From a checkpoint of a small transformer trained on Wikipedia.
Size: width 128, 8 heads of 32 (1 for keys and values), vocabulary 8192, 4.8M parameters.
Architecture: RMSNorm before each block, untied embeddings.
Each number is 128 + 32 x the weight over its row's rms, rounded and kept within 0 to 255. Layers, rows and columns count from 0. Numbers have three digits each. The size before them is the row's rms in percent of the matrix's.

# o: layer 4 attention output (transposed), 256x128, rms 0.285, rows 19-23,51-55,82-87,114-119,146-151,178-183,210-214,242-246, columns 0-127
# v: layer 4 attention value, 32x128, rms 0.22, rows 19-23, columns 0-127
o82 089:071072123123117120098142182159141172132126133095145137175078147128151128153169177120156086120158108106109082170179139165167111069132134132116055101120134224123124176107176098093126139102191151118084161167120166095184133150084132076142089087068146164136093104195086146126081133092127162102084175155131123094140168125113133139163132086109100168107098124161148148138088104115139094126149
o114 113:141087124051175140159133128115082114079141085144085140173152133112132171157125111143122145152121139123095198042134095141158086152117138138102137119235155160155139066076156128134161133193118118145141105139208113165160175131114155171160115072149151099151072124058129158071080134088153128093144137135115112031107134133152156151151158128122133129131123122121120162108109150133151122116137
o146 106:093097130188160196094099099136141165134062139065157070148123135130135135040127156103151145071149151123106142150055125118097171113188122104166073177088098089113123156147119129123129127154116060137137134136070102120088102106113135064136099173115133150194126146096092086127130168129119147135113128077158141155120107138133159137053153120168101148218115132152091121099127084161110124149113
o178 099:079102146145037153160141110083130067124137151126120118052140095163064084138115092146108098139167169121146056185119096164092117145169131075142112128157109134168130136057107124132111139092100167156144105089132097083123125170157132108120153077153097138126100088147123113154090124131133160152157145153166141126135177115082085092156091182115207055067129151131109091139136103130155105082143
o210 102:120176101153164102107088083089154175154136062090130155163118119123161151095102143114141146137122110103164200111128137080118136161127107157144187122081092124166098157173164139167131101145170163085120154135117115101109099170133100123119109120118094105082088191088144077107184053110164101144094127130128088142093055125173145142084142143096176171054172149106157123140132187133146148060118
o242 094:207087183148096157161145155134176088136128124142108164094157145131133122092125118127131203186091095138145129170118149170139147126052126129126146105173120085085115114168123124134170095122121131108080124085164081120121115132154158123152070149131162148119144091164070121131168115166076105149164115128121189198230140162146148122099135123174136136132158116154172077139162200104104123072145
v19 098:080125097040106111125097161186099131169095068138134047140038091157154116106149101163137131136138123134143173117108108102108071094121115124133113135105182161135117113146119104167207161082108144126119189175100145130160146140080175140100174104166131145092132148118104112122094171109128151050137099149134176080131148135079085113099145144146146055166180104124141137135171135139123139162094
o19 080:115116052119109153161147093146160104079105108162134093127116104094106141132145170078157141185127160116132159121124084135132125151101211115114114152133110131145140151141093139113121211088125145180131170161090070130095143100182213095158134133118112125105101172186144128194155185154106094120115140107121105111099116102169175109184080137175134074061142120073094166161148127142138173159159
o51 099:102158131081148111092086140118118122127142072107107143215137209114122110091125122195097066093145099167070082144165129145120101150152159094134173160209150131121135149150150160163167116147103116135105131134104126094137113174114101112111164104035094191137138097165112114133169111083103155081106129179121162190116072088114115134113143153107169144134123142095192084109090120113148124085118
o83 099:186121116082129158077128110152136108077117119172097098104123121191082197113122120120138084170129097101161107126149094131182192143165094116085133138116099127089136132170136134111120101170116099101147090152140124143090111068123167147124162100151142167133067105055124090133120160165121156113083136106078154080199049162170076171077158134131104126122115113204144171082102139124141146100129
o115 116:138179169128201134121144147147183171159124115110165169193107135141179123154128097098138146088157230162095077143122146112168118130151059135134113140171128158112130103132144114107157134116099129215114138129106151159157095135085104131152089089100124066124141119148146115126095135117184082135228082101172118113131085117129102107158129129114127117184169049132120122127167128112059113107125
o147 095:171146108128172095173134098115057096113190172179158117131113147119096103105068120101111141166079104112142207166120164173066143121095122204130111162128155126171121162146136149176107089158099177128083087090118131113105192129170095124179076138166145130105126168113103139097139057105122106123088141121156091125107171099125177144144139111112159167149074179074141113108128153128181094130128
o179 092:126098183143114158105138160031158123091164139119106192068194143121074150115184143128146151148132085115089096144181098112112131142119152125067121114156109126114101112091121111076097154130192100129124127144201089114137180110155139092060152116115103144108104119139102195156117096121103160150114161177134115075101137143123150118080121116158081142138172163130117122181171167071155198116153
o211 101:122147169204089106167096132130128103159120098075168149136136104108111202163149157174092157100095119129164146074072123102098162158089139123129181058061175098143125077095094159131131122164134122114167152108173082147147099167139084130132135186165162101149142100186124160117154173120179119168064155119144149136090129115122157082150085125140137150098159104157128115184132075194152133135100
o243 115:052103113124117128106099169140159155165099140167109120095107045187185118123137111100095128082141077120137100120131142159161104131142147125157129073091151110083120106098094102147121134140117135049131173141092231064160130128125194161054111135112117058156123182148173112092153138147135126103145130110148106158161149110149091132122156109157156087068154137137089141114103154090103137138061
v20 106:075114129134144097138086134147152101113190196101041128117121102073175122133092169161155178147141100124143124075140143174106152085117162133136080174125108090099134162143120166177142087082049131132088148081115073052108090152124144094115159092126162121096126114053136112126114185132086117112088113109087145162093083167106160135149110084151135113095126142203149111108124109153101150120139
o20 086:149141095168085125139135134182073081099160100096112125161136106200121081124090135085105139173156164032113165131161087210147091165118068168116146112128159134171144143103147110146084164174147095073152118092102138104106128068154137125162091083176105120151094134182062162131103148106123154180161127143119107081147111123105113133115133157170139072090125143128154149147067121131095089145143
o52 094:143093223112190092186103128042164116151100163118109168064112126124153111131130146114144147138106164131144166108130119127142139086111167135136125142161070154157124147115155137121132133108128155158108111141146169114166108125121203158073096153139099066145190122189101172109141204153147119135103137118100128173137105086189190189158140085133098103095120109154136190158133129137140129196096
o84 103:136130122098118124077128141049112148101072123078147118172100100140116193096148110166160185136101142127137126113079128149128147171142165084120165142135094132142150102178148148093138091133105099149099059156125140131134160101139106109156120166041138131106117177162146110022183176097158116103145155105122089127112084108086135067049129066120124113110113128163134110132054105164154139102112
o116 104:095094098136169154175151112117153081097110092168121106075084087108135165186114124116088126107139043169079093128107159104177174143131109149076082145096153150058101131090086106123122118127129106111150166120119117121090153174133117150106169110158162157157121081056158087075096117121091082116159111096139113126147116189111087117121182110087095126161121109130132082118180149185077169077137
o148 096:121153097099121147150162114171160141170161068126116160113112119109099111175159070095156089101143158153136159175162160110165100188117145071131162094092185108134107126072152138118155169119078114098159115122140120129192134140108128192175185153167120095178166123110159129187178081148150137117146101137209130128120116143192129133133116169154120165135156158041101107114168146120175151099080
o180 121:137127080162055120096145126117160136104151150151189102138139148198060102136142156130066081159155069171148077181177144089098158113116135121149139056141159115172122144125097145135127100102137157120163117107104119144154134124128100090137098156067168125146149184166126095183113075133098184129188126120094177126114135133116134117137072203085170137158142107167153147151077136088148078117164
o212 104:072111156135156150117127127167135152186127121109147123169172166142191156137198141203125118136097143125117109101124118136134155066125150185121122150103162116129095091179105138105133116142180109142105153115167138169117068127157095073094199115159118228110117104104135119144144129223127146140123124146131126128166173143079145127141187114137080112149121125147090134089199126080171158199133
o244 099:129142167146112136113074086188143145161071163142097127120117166117120119153131076099176094100095110108177147062139156109119149084197112151150114109154072141070177138129173104180118099119131143172158168213143099088132127107147123146151180157129126110123115118080107162146110150062102148139039133160073115158121117134092122155153101094118096097100120114129136164134094141147055064128182
v21 101:179088107096107115147185146138096170088130162114153160084083173137102199108087097180125082171082172114089133123120137121081125087197159153128110130067128102098058065119115141151138154122137202087120126178150123171084119145107143151095083137096143089150100106144184092148190105166132111146118094072098196124087100141112142174117120167158120124133177152123123111149114129137131095165119
o21 101:094150109166125110078117102101143115103095192040104169093106119170166144118094090121187083105092075095100122086089154108153128101129193134117168130161128197096186110130150137120151070173149147166093143139153152118161115150130121096106103105125173121180069092068096137063127098108110114150180107160081094127111162079156118153112174112112139120109160163139127126156124162168073126151172
o53 082:130100197126098166181120123137087145117110084078089113121149132116199148080142089124108123124085065150146123117159137116118135160135181098119128137059133100151117068159103115105131132162135138097119160154101136160092102168122181133073107133174129081182106141093104137146176128136161086142124127088118159050147204124107111128116135041072124118111140166113093073077133168131072102187137
o85 101:083151203118141129120128150108145146130124132173092143161136140143124153112162113114116079129073174125127148142113160171162127127126096108206174110090143130125081171056073088121113108148078119117195141152127160133165136095097102123176133160190110134076154160047151136104107131164088170123113151161190088139149116099135174143144133077154151209074103111080103112182108155105133094161151
o117 104:157063125135152146145143087124138189151130132123151081085116105138104094168137143181107198052151079096104170140124101081115173114120157133172126142038090122170157103182066107139103175094178122129174136130072108064151117165102141107107091165193124135101154142126166110115124073110129100111143126128141195139132085139130153096129147102182125074138135144168103127081119136139160123083088
o149 111:115198083112138082088053116183144069106117104224120097201141169102141145152126160120119151116149147188152049142110134154126134078170155142139062159181138103108109166113126170153151131104130107135054070108122112153137117119123096175132125120130150161090130148214128112128143164091160110093133145162117129115131163120114173123120094132150120141150086090135180165128112069100141104134169
o181 110:123102123164126139123118151113090201121181121061107172103093120139119062137177138167051137151149162130125187168116178157110155150040114139140105157097151103088114142085131166144141172067133112108180150121159125103082138114142130122105158130145097125175130154136115154120199106121090155187165133175079141139196078164130105152134072155087128081125151137131099099171158185119114126149096
o213 099:151121079123055122150158135153196141132109087095118148142121134128109155155080124094119113148099163097152178094172130095108106129158116143075164099213124114120131079154149122109125087130129137188172123108153130168089131116186052070085156103089154193086054125101129123121123165183129140164101151064152071118119093134140125096115171135124128077159143133093103188157146127168109168091137
o245 096:155129100100101148151171139076131115157181150186130114131169118100129187058164136131081121116130115127102047175156156102159131114147102066102087064102205171145104132146112133128140163200141171111138166145100136115093148117153206146199162158094093125112143071141141129184146055154100109133150119116178150152143138101166074140100151136132141159152156171104130139124091141114122147142174
v22 098:181155079089110098134096122049179118119139148191140100198232103119145164112095142132085148137100139157157154102073155114095099146158105171065174127081123169071107152157118149101146144160147133111119120105077116117105157161113159142106139148153164090092173058132162127168155122121131162113118108105131140169173125138108131154146107176146171134093117083126117112120142146077205138173166
o22 103:188134157118113117062040117130179150106138071136097141079156146167117151152125148169137150170133154171124085146154150148111096139088080069143130083106116160088132124122097126155109097129128154098162082142117202137140164152104121123134067098208127103156170109095146119117108116146125105080128123181098100108156156174149111167112067191158112082085133093150137144151107166194165101105081
o54 086:135138142158195128188098126172153110119137181140138151096116144143130155137170112129179074052148097146143104130108145127146165096210128099154136147119153133081058150161137141112164151155188156112086157120112136123140120097173172181121163148102123084154084122097188084116136206185157109129056112122121142124144160183126143127106134188145158096154179087136118099091083102085076140120135
o86 079:143143144145117191129150102165120173090141108147115153122088114152107112116104172119099157100140094075151077086195115146165128138104109151130169151120157084140127196131093140129090073117152154134052112153141098105161108111120103131117156148071084173087112129086128120128193216168141094144135125094166079146151087144102108161068105142047093096143144143112126106096159176042093133139139
o118 122:159130180073103117119191109097096072088135128131129126156204115125114188089149101100104183139129129119101128101121155190165134115155081138057124089118102149171126093205119145115164170145107133121178157146183169084138138157131133182103078092153120114176112082164167075152072068123093186131160121150072129152133100100136098141141115108131111149112109138156156095114121184146173169104125
o150 111:059083106161136181150154084154082173154090139153157072073095162121147114112104129153142158143087096099095184137111108112117115121121123131173100160146077079139116159117156080138059134081113083210124095119115068167060128098167114071131107090110130139131146163151105154093103098126109110123165133141172112143104163161128122141148126085148178121157085143115161129187083070096080091146094
o182 100:131147116147173115090156169130169156154159103065060147148053106140129171134127111164104088168140117213159094087123096141128159108140162166138099171131154174103146143006090144119074090141100131095099184138126160153140130171085142087141188112066119164140118152123120147156118122140110107173091172149137156132081137084142096151154163109155147116116111115096109126092156089164174158127110
o214 094:093113177131109114157141190136100104147108141119186153134103089075165096151101139137205090131096147134141130138124081085140134159137196131158110166111180119154108164112168145090124129180104163142131116142150144127166116107180151139101092114157183121069157130096111122106141090113173144136076112088135091059108186070079194055143110100123150201092118171077120137105162179124129152121144
o246 109:113107077162118137194126112110138122155134173177138098208157112156125113112143120113031144117179103117175191141097115140144127146075131160138120124072148165116197107073094115178134143156159082115109173107123088121095095157054102074130152125149092133110107108168151179170127126063193115109087160137143158142171108120129163111135133138048130159106125087124152152100144115152160100161137
v23 101:109118104140164158191094134203175127154173118121094141206100123069097104117132113114116095095134098168081129145127161087115160139106207156121174119135131202101153156076135116124112129156102185188157122134166091171097147096076144100086140154114134104154090106113085103123045160121141156138175084159172118099111145088108092116188131092160135126110109158140085117143089133102149170101165
o23 095:108149137148132085060096171154169098150130126200134134143137153140137118122146096129097074116118131186091108178182142160118154136182110139105154151134149117105108137186157117128171112133214124123143072162192179147173131109154139183095158098190132162138076150167170102158171162137115110078113112139152134128119101128136068165076145142153100132142142176132110227079118138116081099165122
o55 106:112120178119071125188101103165149074183129105175140167183091077171145156151086066111131121121156146127122164123143136117140118149154120165152153105162106128134083166119160070169171141138169140127178159120133136146183156209150125132103163105148131108158112086165123139142083165131206169159111168127067164087148145129089215112149136138144172153178127162185129150149108112130078096129127
o87 089:147136166088162166189148104126161095132131128118132127144136143108134096147133164131229080199138108132175133126098132070146100121151102101166117155086070163123168174121160146127166151109086160079127131115135103168094109142167077142161140093162145107159136167053192132076171070117124117128107143130106097116145140124146101149151153111122148071215127197060106134118097121149160123167096
o119 115:126142095112099099091122123203110134102090121082134144157132091147123096190063106109058141162165141157066129037131129160141121133091121146137118154110176178119114108111151118138179190117154106155134190144082102144120160151062087135112163089043108121130111131157117123157140143155153181149154100170165149104149107168166185125144113140131192119107133157078071088121105153117108093108166
o151 104:103151123141143153070134159113155143079100108129165161059169127115134173088166124110152149167104165068187124111104099149112118083084112076122131142140139120140189088145137177168084085136146093153193167166117086097132124126159177125128065094130149182115178131074116125097167086099144091127089141064098144080154094151121125123090152126049097131154121154125124101164106121159172194099157
o183 102:116121181119117081151046120109101102161103164113145154119163080160122144156078118176098157086099148052155150173117122157111134186141146131087096073150105114176090132109131174099147112096115110168065134145089156127085163150144145103154114187151134093113126131084113181159080106132106109090094139102142136231136168110142083140186104116107159125148130087100186065123158139154135116106093